python train.py --hidden_size=256 --vocab_size=2048 --norm="rmsnorm" --positions="rope" --rope_fraction=1.0 --attn_scale=0.0884 --parallel_block=false --init_std_qkv=0.03 --init_std_down=0.0 --learning_rate=0.00127 --decay_fraction=1.0 --final_lr_fraction=0.0 --batch_tokens=65536
Each number is 128 + 32 x the weight over its row's rms, rounded and kept within 0 to 255. Layers, rows and columns count from 0. The size above them is the row's rms in percent of the matrix's.

# layer 3 MLP up, 1024x256, rms 0.0532, rows 458-475, columns 128-255
size [101 108  95 106 102  98  99  96  98  98 102 107 105 105  96 106 104  99]
[[179  80 179 112 112 142 123 154 132 127 124  95 119 140  90 136 190 101  30  88  55 114 122  89 122  99 110 131  30 129 132 125 108 106 122 150 147 159  89  96 117 111  67 167 167 134 183 152 141  89 107 125  83 133 144 136 146 102 146 190 153 146 125 136 111 114 144 203  91 104 128 138 121 152 196 141 145 158  84 111 106 173 133 113 144 121 109 166 117 117 134 185 112 116 165 100 152 112 111 100 131 152 143  87 154 165 120  78 164 169  95 134  81  97 125  72 189 109  89  91 110 136 110 153 136  97 137 115]
 [115 162 114 152 146  87 183  89  67 107  84 150 131 155 126 147  99 127 107 113 143 147  78 137 151 160  92 112 172 152 130 119 120 135 145  83  98 153 139 153 148  87   2 135 152  93 174 109  72 146 114 163  94 119 108  74 123  87 152 128 118 166  97 161  90 119  76  97  84 128  94  87 151 117 218 195 117  83 119 129  92 124 124 124  78  71  81 128 127 114 126  76 101 135 166 162  89 157 102 119 120 100 103  87 161 210  60 129  87 137 110  88 140 103 189  92 150 142 115 128 168 167 152 169 112 106  79 116]
 [ 92 141 108 149 103 137 138  87 131  83 188 141  86 111 142 133  62  50 129 140 145 199 163 107 102  90 121 194 114 134 146 168 162 171 135 100 121  77 142 163 153 141 105 102 153 138  88 121  76 125 114 153 165 159 137 140 141 109  95 116 127 104 156 135 117 133 198 132 111  86  63 132 138 150 107  99 173 132 125 150  99 127  97 104 121 131 103 102 149  97 139 134 154 140 154 113 150  73 147 135  81 154  46 146 182 102 106  94 140 110 141 122 118 118 143 206 116 135  92 158 110  49 123 111 171 123 106 118]
 [101 144 174 123  91 188 114 113 139  95 149 117 119 117 119 142  92 173 129 131 129 119 176  83 163  79 200 127 152 177  70 131 160  85 157 165 193 105 106 147 144 121 114 204 160 150 114 149 114 127 124 171 132  63 110 110 162 183 102 146 136 154  92 124 144  91  91 127 149 124 151 129 151 157 135  88 133 116 183 198 107 157  93 102 167 110 105 126 182 133 104  85 205 110 119 117 116 138 120  68  93 128 188 156 167 144 188 154 124 155 121 102 155 112 139 152 148 152 132 111  69 154 136 192  68 152 166 139]
 [141  95 135  77 146 132 137 109 170 112 159  79 145 136 128  81 161 127 112  99 126 150 164 155  81 161 129 102 113 135 154  79 148 132 115  75  22 108  60 136 138  75 106 144 133  97 144 127 174 146 119  98 189 141 207 134 157 129 159 125 167 125 116 126 129 162 146 150 102 176 112 117 130 155 135 115 103 135 108 164 162 117 144  66 175  77 106 145 156  66 128 159 143 157 139 120 127  87 105 143 186 175 112 136 108 162 138 123 104  90 151 104 176 114  91  74 105 195 138 120 122 143 142 114 184  89 132 105]
 [104 149  85 110 169 158 153 162  82 108 171 104 127 141 153 108 153 147 174 117 109 115 131 145 116 126  91 126 149  94 117 144 121 153 106 190 139 157 140 160 107 137 103 155 136 193 145 172 121 110 147 115 131 168  78 131  68 159 136 189 141  78  84 144 120 116 130 103 188  91 103 119 178 126 115  99 130  87 145 114 175 161 146 150 103 143 163 150 133 133 231 130 156 138 119 145 151 149 187 133 147  79 148 202  59 120  77 135  82 125 104 207 155 188 136 102 164  76 124  87 204 136 117 161 143 154 137 142]
 [ 91  95 121 149  96 246 116 101  99 106  88 132 126 125 129 149 164 112 109 115 125 117 140  67  84 173 126 115  79 127 129  91 160 120  87 140  61 155 114 111  87 178 106  77  41 155 165 151  68 103 120 135 151 142 138 111 150 123 130 120 138 113 134 160 118 112  91  79 150 157  94 120  69 161 144 101 141  97 108 150 173 142 106 119 115 113 142 162  92 125 193  88 168  68 116 167 133 102 119  99 132 108 131 100 177 138 131 176 118 128 150 188 146 177 164  79 131 127 199 102 111 133 108 121 109 117 119 114]
 [ 79 126 162 119  88 146  97 130  86 165 113 123  98 156 147 155 126 150  98 120 120 171 126 156 157 139 133 109  70  99 111 168 149 164 163 127 122 165 178  81 155 114 100 166 202 145  98 133 110  73  96 124 125 170 100 132 154 162 132 161 121  98 114  69  90  71  94  95 108 151 108 116 137 130 161 171 115 132 123 154 105 126  75 196 105 141 144 162  83 118 159  94 195 153 119 131 138 108 143 107 145 123 117 177 115  69 122 140 145 159 149 128 163 112 131 185 156 166 112 129 107 102 139 160 114  55 127 132]
 [176 130 148 168 126 112 136 103 113 148 165 144 110 134 156  72  82 145 106  90 122 103 149 138 169 167 158  85 148 120 152 139  82 137 200 124 135 178  53  99  93 140 196  73  91 112 150 169 122 150 136 137 101 136 120 141 118 181 129 108 200 119 177 122 177  68 138 103 123 118 164 134 121  67 138 158 106  81 188 125 153 108 106 127 168 172 134  91 126 164 136 104 134 101 138 133 155 104 143 132  60  97 153 120 124 144 199 102  77 136  90 121 122  96  98 214  71 177  86 119 101 126 100 150 109 176 155 140]
 [ 88 169  79 138 157  77 164 130 107 142  73 171 130  92 156 194 102 148 114 167 118 126 170 139  78 156 144 132 108 122  85  88 131 167 159 131 161 150 128 122 109  92 141 136  96  79 139 104  75 209  98 131  97 134  94 118 130 129 128 123 135 169 129 177 115  88  68  59 116 139  93 182 172 101 130  81  70 134 124 157 116 160 132  95 156 128 104 112 125 149  86 163 136 105 130 151 151 157 132 102 141  74 173 101 137 138 133 161 148 109 132 116 110 100  99 130 165 174 166 145 130 196 134  83  50 115 148 188]
 [ 51 100 211 166 126  92 175 144 111 129 116 110 109 129 105  75 110 152 110 131  68 116 119 115 119 121  97 181 137 202 106  94 102 147 124 130  49  97 134 124 165 133 117 101 132 115 115 168 151 145 128 106 115 165 132 126  89  87 126 100 137  94  99 136 166 138 109 154 148 103 181 114  92  95  85  92 143 136 111 118 119  62 190 131 131 198 124 123  93 166 149 115 159  99 128  80 130 142 130  99 102  77 139 161 111 158 138 138 139  95 154 152 134 138 145 148 116 177 169  93 125 131 210 130 158  91 132 122]
 [105 125 139 172  93  85 145 125 142  88 162 101 151 117 112  85  66 136 159 148 158 112  92 129  79 138  91  92  93 106  75  91 104 148 139 104 185 156 139 128 109 117 164 127 182 134 162 180 121 166 104  78 163 194  95 146 147 114  75 139 115 127 137  91 133 144 109 194 177  60 123  87 155 206 134  92 168 129 111 123 113 102 117 107 123 122  86 134 110 125  89 197 106 114 119 110 114 114 147 164  74  92 118 111 114 100 145 189 134 136 164  59 151 101 112 142 119  81 129  89 167 119 121  39  67 151 120 129]
 [ 88 126 138 159 182 146 121  95 139 103  61 132 101 119 152 157  95 121 100  92 146  79 127 140 127 104 218 125  90 148 115 191  46 139 128 165 148 142 155 140  95  94  92  78 144  81 141  98 150 156 141  90 146 128 109 220  98 123 120 157 145 160 150 136  81  74 164 186  95  63 115 153 145 110 152 156 123 170  87 128  99  87 168 155 172 133 116 158 162 131 151 162 220  76 142 142 115 122 108 150  78 155 144 121 121 130 107 143 137 133  75 202 138  98 127 151 102 105 167 117  50  96  68  90 151  93 101 133]
 [122 138 185 137 170 188 119 163 126  98 152  94 155 102 137  97  89  81 143 148 151 128  94 149 140 170 151 124 117  72 103  95 149 185 156 108 126 146  81 121  90 108 111 153 143  94 157 152 109 160 141 140 143 116  53 107 101 105 176 105  93 140 141 123 113 145 170 151 146 100 145 151 158 111 109  70 133 103  75  81 124 179 112 104  95  94 113 169 113  83  60 170  95 131 132 140 128 117 145 127 169 214 116 119  84 132 144 200 143 118  72 132 106 175  97 148 160 131 133 141 143 182 121 157 142 107 161  38]
 [110  96  75 159 155 114 208 104 169 133 146 142 126  97 142 131 104  82 122 154 138 149 113 130 115 136 174 143 158 103 145 144 106 174 126  93  93 158  87 157 158 140 149 127 139 121 104 146 118 147 176 121 149 114 135 142  93 138  92  78 122 114 135  98 124 127 123  93 146 117 151 152 152  61 126 132  75 133 120 167 150  88  81  94 178 130 132 155 120 133 120 204 141 117  86 131  83 159 194 172  79 150 122 140 149 140 196  87 158 127 113 164 182 161 169 117 158  72 195 197 166  73 116 136 168 114 156 159]
 [171 120 134 123 102  89 119 135 129 147 167  83  98 156 171  91  93 194 120 111 130 131  96 141 186 138 161 133 118 130 131 160 137  44 112  86 159 132  51 137 115 158 139 155  91 143 121 154 149  80 160 137 107 121 120 117 158 160 137 110 136  89  97  92  90 115 113 122 143 142 139 149  13  65 144 112 179  80 159 134 125  84 124 108  50 140 129 109 142 110 161 151  92  94 117  91 117 128 171 130  69 128 131 127 106  84 116 204 144 110 125  80 149 148 124  73 135 153 149 164 116 145 107 204 143 172  96 150]
 [135 126 152 156 130 124 181 149 167 107 155 184 105 168 117 152  61 131 159 145 124 197 109  63 152  59 122 167 159 133 134 165  53 169 148 103 106  96 123 164 134 177 137  73 155 188 185 184  36 115 190 170 118  91 139 165 160 156 171 175 102 171 115 112  91  99 116 141 108  83 105 153 172 120  86 168 131  86 115 174  80 113 138  72  94 161 118 135 141 130 145 120  75 119 114 137  82 134 151 133 110 182 156 149  96 115 136 111 131 176 135 106 169 131  66  42 149 133 147 144 156 125 128 108 148  81 111  92]
 [ 50 125 100  82 102  85 168  96 163 182 132 138  59 157  81 127 130 115  90 114 114 175 140 170 103 136 106 139 165 166 126 100 141 175 162 129 107  89 155 119 123 202  71 133  74 137 134 120 135 167 178 151  87 129 168  94 138 109 165 147 146 107  99 123 121  91 106 127 201  65 119 116  99 109  58 104 159 122 127 149 126 144 123 125 129  74  89 113  92 124 104 193 132 109 151 112 101 116 111 141 130 144 131  59 114 117  95 144 191  94 105 163 128  66  97 102 115 116 125 107 111 134 119  99 202 100 126 172]]
# layer 3 MLP down (transposed), 1024x256, rms 0.0458, rows 458-475, columns 128-255
size [102 106  97 106 102  98 100  95 100 100 102 106 106 108 101 108 101  99]
[[137 125 134 126 146 161 179 159  76 169 172 111 115 126 137 102 134 124 114 126 136 132 121 158 102 155 163  59 132 149  82 103 149 151  79 119 115 141  95 146  75  99 198 132 129 100  81 124 117 135 167 145 120 128  92 118 149 142 137 112 161 112 123 160 107 111 143 171  64 104 154  78  84 117 183 123 139 188 119  33 170 111 149 147 117  53 154 130  82 152 100 154  87  64 151 133 117 162 137 121 194 135 131 148  83 117 179 102 144 143  98  84 115 168 162  80 135 110 126  85 142 144 147 100 107  77 130 157]
 [126 106 124  95 109 155 140  81 114 152 157 146  85 133 139 189  47 153  99 175  93 114 145 166 111 172 187 105 133 143 166 148 120 150 139 147 106 141  57 144 178 162 131 104  99 140 158 118 107 139 130 183 117 111 129 206 134  93 136 103 136 113 120  71  61  37 116 141 121 104 120 169 150 100 173 137 118 127 181 119 129 111 169  94 114 162 163 161 107  90 143 124 161  99 128 183 148 157 139 131 108 145 129 116  86 116 167 148 117 142 163  84  87 163 101 136  97 165 111 145 134  99 119 160 115  62 107  97]
 [138 119 160 130 133 168 133 101 153 199 101  73 102 142  65 159 102 115 129 176 147 178 102 169  93 116  49 111 123 139 132 145 149 102 172 157 128 152 148 105 146 164 110 172 138  79 143 114 101 144 144 178 116 168 104 174 108 116 153 112 183 124  77 120  88 129 135 127 108 153 193 165 173 101 111 136 111 118 154 112 148 160 109  89 158 124 111 105 114 110 147 104 119 162 146 136  90 162 141  91 153 108 144 172 119 128 107 135  90  80 130 117 119  37 124 163  95 205  69 100 173 129 130 172  86 117 126 119]
 [121 135 136 138 116 112 122 148 153 127 150 106 116 152  89 155 131 124 137 138 131 162 130 108 112 111 140 108 150  91 150 166 178  95 105 121 167  41  70 138 123 118 115 151 129 131 123  96 141 139 109 119 155  91 125  73 117 130  89 123 142 118 162 100 181 140  91  84 179 195 193 158 113 142 170 158 132 135  72 135 124 178 111  88  66 100 143 131 149 118 162  75 145 226 138 161  85  70 128 186 132 134 133 164 152 164  99 146 150 170 118  99 111 182 185 121 112 138 148 106 138 132 102 144 110  34 136 137]
 [ 90  84  53 161 163  86 152 128 106 172 129 139 159 137 118 127 116 136 148  67 135 130 115  86  81 135 112  97 170 139 121 134 153 175 115  89  90 141 105  96  72 123 128  80 149 122 131  89 131 162 177 124 158 142 163  66  71 115 112  48 133  99 162 152 160 155 106 140 172 109 156 103  81 147 117  54 100 121 131 180  92 125 104  76 123 127  38 145  95 153  87 163 137  51 181 151  93 116 131 186 120 202  93 127  65 125 106 142  49 148  81 145 152  93 161 111 121 134 148  98 190 146 134 121 118 142 130  99]
 [150 104 147  57 148  95 117 116 130 151 179 208 145 164 140 105 154  85 148 167 165 148 131 106  86 117 125  72 120 139 162 173 129 206 180 157 105 150 102 141 128 129 139 121  78 120  74  96 110 108 119 122 113 118 124  96  94 137 109 136 132  98 168 135 112  91 170 150  92 114 138  92 163 103 128 162 126 109 142 164 150 127 140 132 131 117  95 124 136  79 138 200  76 148 115 166 136  75 111 122 170 118 126 130 134  45 105 119  98 163 151 108 122 121 141 125 144 110 137 124 210 137 100 112  92 168  90  95]
 [143 182 149  99 124 181 158 188 141 190 108 116 172 112  95 158 132 126 163 136 143 112 155  98 112  89 103 154 122 132 137 109 155 175  80 142 132 198 134 170 119 110 163 100 116 132 122  99  97 123 122 128 112 137 165 110 183 146 103 189 134 132 166 168  76  77 100 116 137 118 147 132  73 156 155  76 166 121 122 144 132 123 173 102 137 130 119 126 182 163 138 136 112 139 102  99 113  59 112 145 115 132 179  87 110 121 160 161  81 106 163 141 124 123 117 186 113  92 109  88 169 174 123 168 120  70 183 147]
 [130 144 178 110  78  63  99  85 113 148 130 153 104 111 142 131 123  83 121 106 142 151 147 141  74 118 153 125 114 163 164  86 135 173 142 139 114  78  94 109 142 102 137  87  97 147 107 107  86  95  81 123 149 167 176  26 142  94 110 164 158 172 172 178 153 109 177 168  64 121 141 130 106 116  89 154 176 133 119 123 143 141 151 154  78 127 131 130 128 190 116 191 147 188  87 149 116 128 132 130 120 205  65 114 111 108 175 132 157 165 135 182 121 191 148 185 221 202  98  91 138 161  92  86 154 182 123 108]
 [143 193 125  82 146  70 145 126 144  94  96 102  96 119 152 176 205 166 107 147 140 159 122 137 141 111 127 146  92 101  98 194 139 101 100 117 138 108 153 188 121 155 178 149 114  78 186 136 149 112 112 152  97  88 133 112 179 144 142  86  93 145 129  99 136 185 120 113 195 157 154 200  93 106 166 100 120 104 124 152 124 133 163 128 143  88 112 158  89 154 167 143 170 206 143 132 132  93 174 139 160  48  88 163 105 158  99 158 140 124  97 194 107 137 188 133 122 114 119 124 149 182  71 138 132 125 130 169]
 [152  62 139  91 146 163  97 153 146 157 130  78 144 112 222 156 124 101 107 100  96  85  93 157 116 188 107 123 121 105 133 105 155 184 135 142 123 143 159 154 156 116 173 113  45 132 122 115 130 170  99 123 130 114 132 151 131 156 127 116 151 110 158 112 147 106 121 127 151  84 123 147 139 161 161 162 140  80 103 101  68 130 143 125 131  64 191 142 149  84 121 166 155  91 198 117 137 121 145 150 149 177 200  68 162  88 101 117 153 105  92 155 142 198 158 163  96 163 132 166 109 172 147  78  96 141 144 211]
 [165 152 140 152 129  86  98 144  93 116  81 175  98 154  70 111 141 132 147 128 124 141 126  85 150 124  29 133 127 154 120 130 140 189  85 103 104 119 133 112 148 139 118  95 145 123  19 168 147 113 124 122 122 120 112  55  85  97  70  98 173  95  91 114 132 131 169 141 125 151 193 132 120 118  66 153 147 101 159 126 128  94 165 124  94  92 124  90  38 135  61  72 151  95 102 100 170  85 126 100 131 129  52  92 159 115 102 174 174  80 121 120 153 128 136  69 110  83 179 108 144 153 210 121 178 109  95  96]
 [111 122  94  94 116 127 161 137 151 119 119 140 136 146 143 120 198 133 114 155 110 103 163 213 169 141 119 172 102 104 115 119 140 101 182 156 150 138  96 107 137 107 101 112 126 175 137 141 111 122 146 108  51  97 122  95 138  99 160  91 177 132  44 104 158 132 122 135 134  91 129 140 167  97 151  68 141  84 154 136 193 126 177 204 117 179 155 113  74 149 130 192 140 207 168 151 172 149 138 115 112 102  70 135 110 124 138 152 161 152 141 179 132 196 123 147 121 177 162 129 111 159 152 133 118 121 165 104]
 [138 103 150  97 142 151 130 143 208 143 206 125 143 116 146 109  89  82 113  79 122 123 110 145 113 123 132  78 131 144 126 107 131 145  95 184 139 143 113 177 121 134 200 101 113 149 121 128 124  88 108 136 128 187  95  24 144 168 120 176 122 100 143 136 136 127 134 137 123 143 121  47  72 144 133  94 148 118 128 133  78  63  92 150  93 170 119 158 130 169 145 156 130 100 133 116 129 163  83 103 146 145 116  54 159  81  97 125 154 151 195  93 156  93 135 143 182 178 153 184 112 105 123  69 102 111 118 141]
 [195 170 109  95 125 122 138 112 144 179  86 176 107 174 158 133  83 136  72 111 116 135 120 193 128  99 103 115 126  76  92  90 109 106 150 158 108 114 125 145 101  55 126  66 143 136 153 129 119 153 122 173 200 184 140 177 128 121 130 178 157  87 128 193  74 138 131 157 108 102 123 117 113 117  87  78  80 118 123 126 153 109 135  66 173 134 149 158 115 129  38 146 121 178 133 151  96 137 104 131 173 123 140 155  87 166 128 140 106 175 149 114 141  52 146 127 127 180  63  56 171 167 174 156 131 151 127 112]
 [102 156  70  89 171 101 122 146 128 144 154 187 122 110 155  94 140 158 153 101 136 117 171 123 141 115 121 162 189 122 114 119 139 166 122 156  58  99 111 127 116  99  43 130  80 102 131  96 110 159 141  92 162  94 106 121  81 128 151  65 105 124  96 117 119 135 118  94 121 146 116 128 212 115 181 129 147  98 101 117 141  98 158 121  91  99  99 128  88 124 128 179 120 191  97 140 123 152 148  83 128 198 142 227 130 119 166 184 139 126 140 160 103 192 172 117 148 130 113 145 124 118 138 129 113  94 156 140]
 [171  78 162 117 141 110 173 139  95  90 123 120 125 204 148  87  92 114 101 123 143 129 138 162 133 110 114 170 169  98  95 168 110 149 148 118 157 123 132 141  70 105  80 181 120 122 120 128 141 170 147 100 157  90 165  94  86 153  61 101 118  84  84 153 146 140  70 154 183 148 167  98 123 102 139 113 138 166 155 101 140 166 129 158 172 143  87  82 161 114  94 177  92 161 145 136  92 167 117 146  80 109 136 101 104 118  84  73  76 181 150 126 121  68 139  58 190 133 156 150 127 119  49 141 212 155 180 144]
 [111  86 142 126 141 118 144 156  88 169 162 131 155 136  89 103  98 125  96 206  86 190 119 133 167  54 154 139 122 139 105 176  60 137 126 129 115 131 110 162 144  94 136 180 130 113  85 147 101 117 117 104 109 107 152 132  98 143 100 145 121 165 123 189 103 144 137 115 117 124 173 112 132 143 104  86 135  71 135 186 138 154  60 104 117 189 150  94  98 178  90  91 134  79 156  84 140 148 192 185 131 103 130 125 113  91  69 108  55 189 144 178  84 179  74 121 131 127 123 144 102 124 142  92 103 134 111 155]
 [147  87 155 113 162 158 136 118  81 127  67 188 163 113 205 122 165 137 157 152 108 155 120 170 124 154 141  75 124  60 153 134 169  87 118 123 116 170  85  87  88 117 188 102 133 135 109 146 125 121 110 130 163 145 116 112 110 105 158 101 105 162 105 114 137 134 130 108 143 192 117 108 142 145 172 197 125 131 159 121 122 136 187 116 160 125 147 156  55 185 107 123 127 156  61 161 126  81 146  90 146  94  97  75 134 135 132  68 172 143 194 130 100 168 170 169 135 158 171 149 138 148 149 228 173 145 142 134]]
# layer 3 MLP gate, 1024x256, rms 0.0548, rows 459-476, columns 128-255
size [102  96 105  99 100  98  96 101  97 103 104 108 106  98 109 102  98  97]
[[ 97 152  81 113 138 169 107  85 144  93 139 126 156 145 161 127 159  69  62 132 109 104 176 137  79 172 198 128 139 116 154 108 134 144 196 121 150 103  63 183 101 122 108 159 179 112 174 153 121 196 104  99 159 100 173 172 111  91 104  80 108 144  93 170 135 107 135 122 146  97  97  92 105 128  89 103  61 125 181 119 115 109 237 186  98 130 163 134 165 157 149 114 218 128 139 203 132 174 108 165 134 116 131 137 126  79 138 155 112 128 115 117  75  98  95 168 159 160 103 123 104  99  96  72 194 116 168 110]
 [151  86 112 103 132 110 119 129 211 124 100 106 109 123 143 186 112 105 133 135 151  78 139 129 167 111 136  36 113  61 123  99 119 144 144 156 200 121 126 119  91  67 139  85 114 130 151 150 204  99 106  98  97  81 173 154 113 133 142 161 138 111 163 180 203  76 132 100 218 126  78 167 137 126  96  94 119  89 111  91 124  55 105 133  69 151 158 135 146 154 105 150  77 111  92 110 170  94  90 120 148  99 139  93 126 103 147 137 139 123 147 183 172 104  86 115 159 147 139 112 139 123 136 126 114 148 163 132]
 [154 160 114 177 166 125 121 124  90 133 168 159 135 126 120 112 150 117 175 137 108 185 135 125  81 129 144 149 170 175  83 101 144  95 125 105 169 184 166 147 152 102  61 123 135 111 155 175 124  88  94 195 101 131 135 106 141 131 182 149 119 169 145 141 143  74 182 133 128 119 114 109 126 143  88  96 113 137 114 128 140 124 151 136 140 157  82 111 143 129 152  65 116  74 105 123 137 133 145 118 174 105  79 163 109  79 103  72 129 166 186  76 134 167 121 178 140 147 152 127 163 126 152 164  56 155 148 101]
 [139 133 151 106 188 169 127 114 130 128 127  57  98  93 186 111 154 115 133 115 138 162 149 124 155 151 123 113 128 144 122 114  54 131 168 156 151 112 156 156  95 147  73 164 156 137 125 145 130 130  87 158 125 149 156 121  78 128  85 167 141 138 127 101 148 136 130 143 160 190 118 128  92  47 150 151  81 128 164 129 159 136 154 127 161 151  37 168 166 103 125 122  92 175 122 117 186 155  79 148 128 123 113 105 129 137 135 129 101 134 144 186 149 178 118 132 102 109 134 122  79 106  79 195 126  66 133 137]
 [139 177 126 149 143 129 127 102  62 153  92 170 126 124  94 121 128  89 191  61 160 123 165 103 163 161 128 161 154  99 122 189 123 127 141 165 152  85 110 115  86  99  46 109 120 189 154  73 122 134 118 102  78 166 130 133  94 102 108 132 165 101 105 152 129  59 149 140 146 158  82 123  85 170 204 124 121  96 119 175  79 114 131 171  98 146  58 109  77  95 203 131 112 161 146 130 103 137 116 123 138 176 134 128 103 105  98  92 113  88 181 142 126  60 176 149  70 100  72 102 191 110 104 127 177 179 164  79]
 [ 79 120 143 161 166 134 136 184 156 114 114  98 110 180  95  98  47 150 164 133 120 136 153  80  90 124 117 111 116 103 112 162 178 171 165 160 138 144 111 127 143 188  96 108 129 117 133  66  95  81 114 164 137  88 118  71  81  84 125 141 204 145  97 109 160 135 134 159  60 100 112 143  82 133 106 139 135 149 178 152 145 112 140 157 101 152  74 141 147 128 136 152 110 123 166 161 121 120  78 140 126 155 115 107 167 136 188 127 121 117 131 157 186 151 138 144 128  86 147  89  51  73  94  95  98 115 128  91]
 [110 132 150 104 136 112 113 142 149  64 123 108 185  72 143 133 132 112 148 101 126  71 168 132 131 154 131 156 123  97 150 166 114 109 131  79 109 107  57 188 102 155 143 122  97 154 144 211 113 129  86 144  63  63 165 115 103  76 150  80 108 138 126 149 136 143 197 156  98 108 146 107  93 159 125 124 100 193 160 163 136 174 164 108 134 140 165 127 190  96 103 129 106 139 173 142 130 177 158 123 148 206 140  74 165 209 114  72  95 111 133 105  61 135 116 161 106 128 152 116 120 180  83 124 105 135 144 131]
 [182 103 150  61 135 154  87 152 139 187 138 139 162 127 139 152 112 112  89 139  89 177 131  71  66 157 149 134 116 128  95 106 119 135 116  83 130  97  84  66  57 145  89 155 113 110 101 155 155  95 144 133 110 127 123 172  75 130  99 133  99 114 153 145 189 121 133 147 167 192 140 102  88 108 142 108 163 100 154 134 104 114 108 108 110 111 129 150 187 133 122 125 116 110 162 167 145 139 110 103 114 126  66 154 111 147 113 131 112 156 174 124 121 133  90 136 173 157 139 161 142  51 134 103  89 129 145 118]
 [194 124  95 145 110 176 163 125 112 148  73 104 129 144 170 115 123  68 140 112 107 143  90 118  68 133 137  85 143 117 116 167 155 142  93 156 136  71  78 170  83  78  97 164 130 155 100 131 163 130 144 145 125  51 144 105 176 129  80  95 157 123  83 117 112 147 109 113 136  86  91 133 104  92 133 115 113 164 146 122 153  93 124 179 108 174 115 116 127 211  89 143 222 125  91 123  64 124 123 115 116 141 170 154 149  84 155 114 165 118 115 112 111 111 176 155 102 117 112 116 132 183 111 136 154 159 185 136]
 [ 95 120 118 140 117 149  93 122  91 107 163  81 141 136 140 116 108 167 103 111 148 112  91  67 109 113 105 175 127 128  83 191 120  51 174 151 134  95 121 148 111 134  67 138 142 122 156 153 117 139 158 117  80 181 145 126 173  56 146 135  93 123 112 154 107 142 115 137 107  86  87  75 125 130 114  91  72 152 140  74  86 166 109 170 110 187 114 158 118 147 186 135 169 180 180 176  32 131 146 151 192  99 132 159  69 129 134 111  90 131 153 133  89 108 140 171 139 124 155  44 133 151 130 147  93  59 118  80]
 [178  98 102 146  52 165 112 103 156 118 157 137 134  96  96 120 146 187 155 102 113 118 138 113  91  92  97 131 100 140 170 113 129  91 110 153 142 157 176 116 129 165 197 115 145 121 133  69  78 168 144 133 104 155 139 151 117  74 131 177  77 172 196 105 111 117  85 108 146  98 201 140 133 144 121  92 118  73 106  86  93 171 115  93 135 121  97 103 135 153 144 122 130 148 153  85 159 161 125 163 119 161 133 124 152 115  91 145  94 135 139 146 162 127 156  90  99 145 139 121 170 116 111 169 152  86  82  89]
 [150 155  79 147 134 140 144 120  97 122 157 117 171 120 145 130 197  57  65 110  75 130  95  77 130 101 117 162 141 158  88 151 150 151 112 119 111 175  56 138  46  86 124 112 130  96 131 104 105 174 132  64 121 159 168 126 160  34 128 133 110  81 137 123 136 129 157 108  83 121  88 100  73 123 113 160 126 104 118 144 173 144  86 174 106 172 156 169 107  71 150 162 168 103  96 184 175 124 159  99 172 100 177 148 145 150 161 140 114 110  79 178 128 195 164 112 108 132 114 163 154 127 109 117  80 112 118  95]
 [124 189 120 126 169 154 113 199 117 127 126 141 165 139  83 153 145 142 168 132 124 141 107 120 124 142 162 119 191 134 139 137 106 184 113 128 148  70 142  88  72 135 163 150 149 106  90 155 124  83  67 103 104 159 119 105 159 101 182 144 150 169 136  88 113 179 110  58 146 173 165  97 123 143 144  99 131 149 102 140 108 114 102 100  85  90 121 155 144  87 123 147  98 137  74 143 165 113  83  77 103 141 128 137 135  86 162 171 113 192 180  29  80  89 169 123 197  90 106 168 117 138 122 128 120  63 174 125]
 [128  56 136 175 127 160 194 114 158 133  75 159 154 105 215 170 120  58  69 127 144 111  59 100  79 107 140 133  85 150 124 162 142 115 123 111 157 134  75 115 140 136 164  96 136 108 101 179  75 155 114 135 157 156 154 100  64 112 122 131 124 156 169 154 124 135 141  94 111 134 106 138  97  95 133 114  91 165  98 169 141 125  56 144 153 179  80 190 158 110 107 208 106 137 139 182  43 132 158 106 115 140 113 129 140 162 167  37 163  94 136 162 176 167 140 125 146  95 139 184 161 141 157 131 147  69 133 107]
 [229 117 125 108  82 183 113 113 119  95 106 133 130 105 112 102 174  78 121 138 132 124 125 105 132 134 137  95 142  95 140 108 178 117 130 147  89 136  88  81 186 135 184 141 143 138  97  94 119 123 188 175 120 116  73 128 161 126 122 139 142 124 147 124 191 136 150 129 166  96 131 162 127 179 121 124 130 139  98 119 181 118  23 124 105 132 115 154 141 105 109 126 148 140 116  95  92 130 169 117  86 129 133 190 126 151 176 141 185 155 137 139  81 124 176 175  98 109 187  58 116  85 151 113 108  74  92 129]
 [ 94 169 152 145  76 107 102 105  67 154 115 122 103 118 123 146  85  86 131 133 140 182 137 170 138 123 107 136 137  61 117 150 174  99 160 166 154 128  81  68  88 137 122 110 125 153 115 121 160 116 169 164 124 115 120 137 194 114 147 144 146 116  87 131 146 183  91 160 135 108 103 135 106 211 151 117 106 133 114 185 133 172  97 123 117 144 116 107 128 162 138 183 173  98 191 188 114  98 143 187 130 159 105 161 148 136 138  75 165  88 175  34 127 157 143 127 141 134  55 118 179 109 206 127 126  88 105 135]
 [122  95 167 160 175 149 142 184 154 101 136 166 169 103 103 117 161  72 107 126 123 134 156 158 127 123 128 127 163  74  94 136 146 104  88 116 107  76 143 154 100  98 105  89 103 112 119 101 148 133 106 153  96 128 126 179 153  98 182 142 126 219 163  88 142 140 135 102 122 135 172 130 114 109  77 118 115  76 118 152 109 118 105 123 105 108 119 132 158  76 141 129 138 117 139  88  87 146 165 170  80 122 228  94  86 126 122  94  45 187 100  73 183 148 110 100 193 141 160 151 120 149 154 126 120 148 160 128]
 [ 96 136 101 133 137 168  68 119 122 138 142 136 183 169 185 204 168  93 137 112 179 159 127  77 104 143 160  94 140 132  78 116 165  99 133 139 137 136 155 126  80 113 145 150 148 108 123 114  83  42 181 167  73 131 152  75 100 125 146 131 139 124 123 124 157  60 133  88  90 102 117 104 117  64 119 133  99 121 106 195  80 183 118 109  72 144 143 116 107 140 152  84 138 157 142 137  82 139 137 152 145 120 119 119 134 103  93 103 110 100  74 193 141 101 116  82 148 161 111  73 107 143 113 142 134 121  77  93]]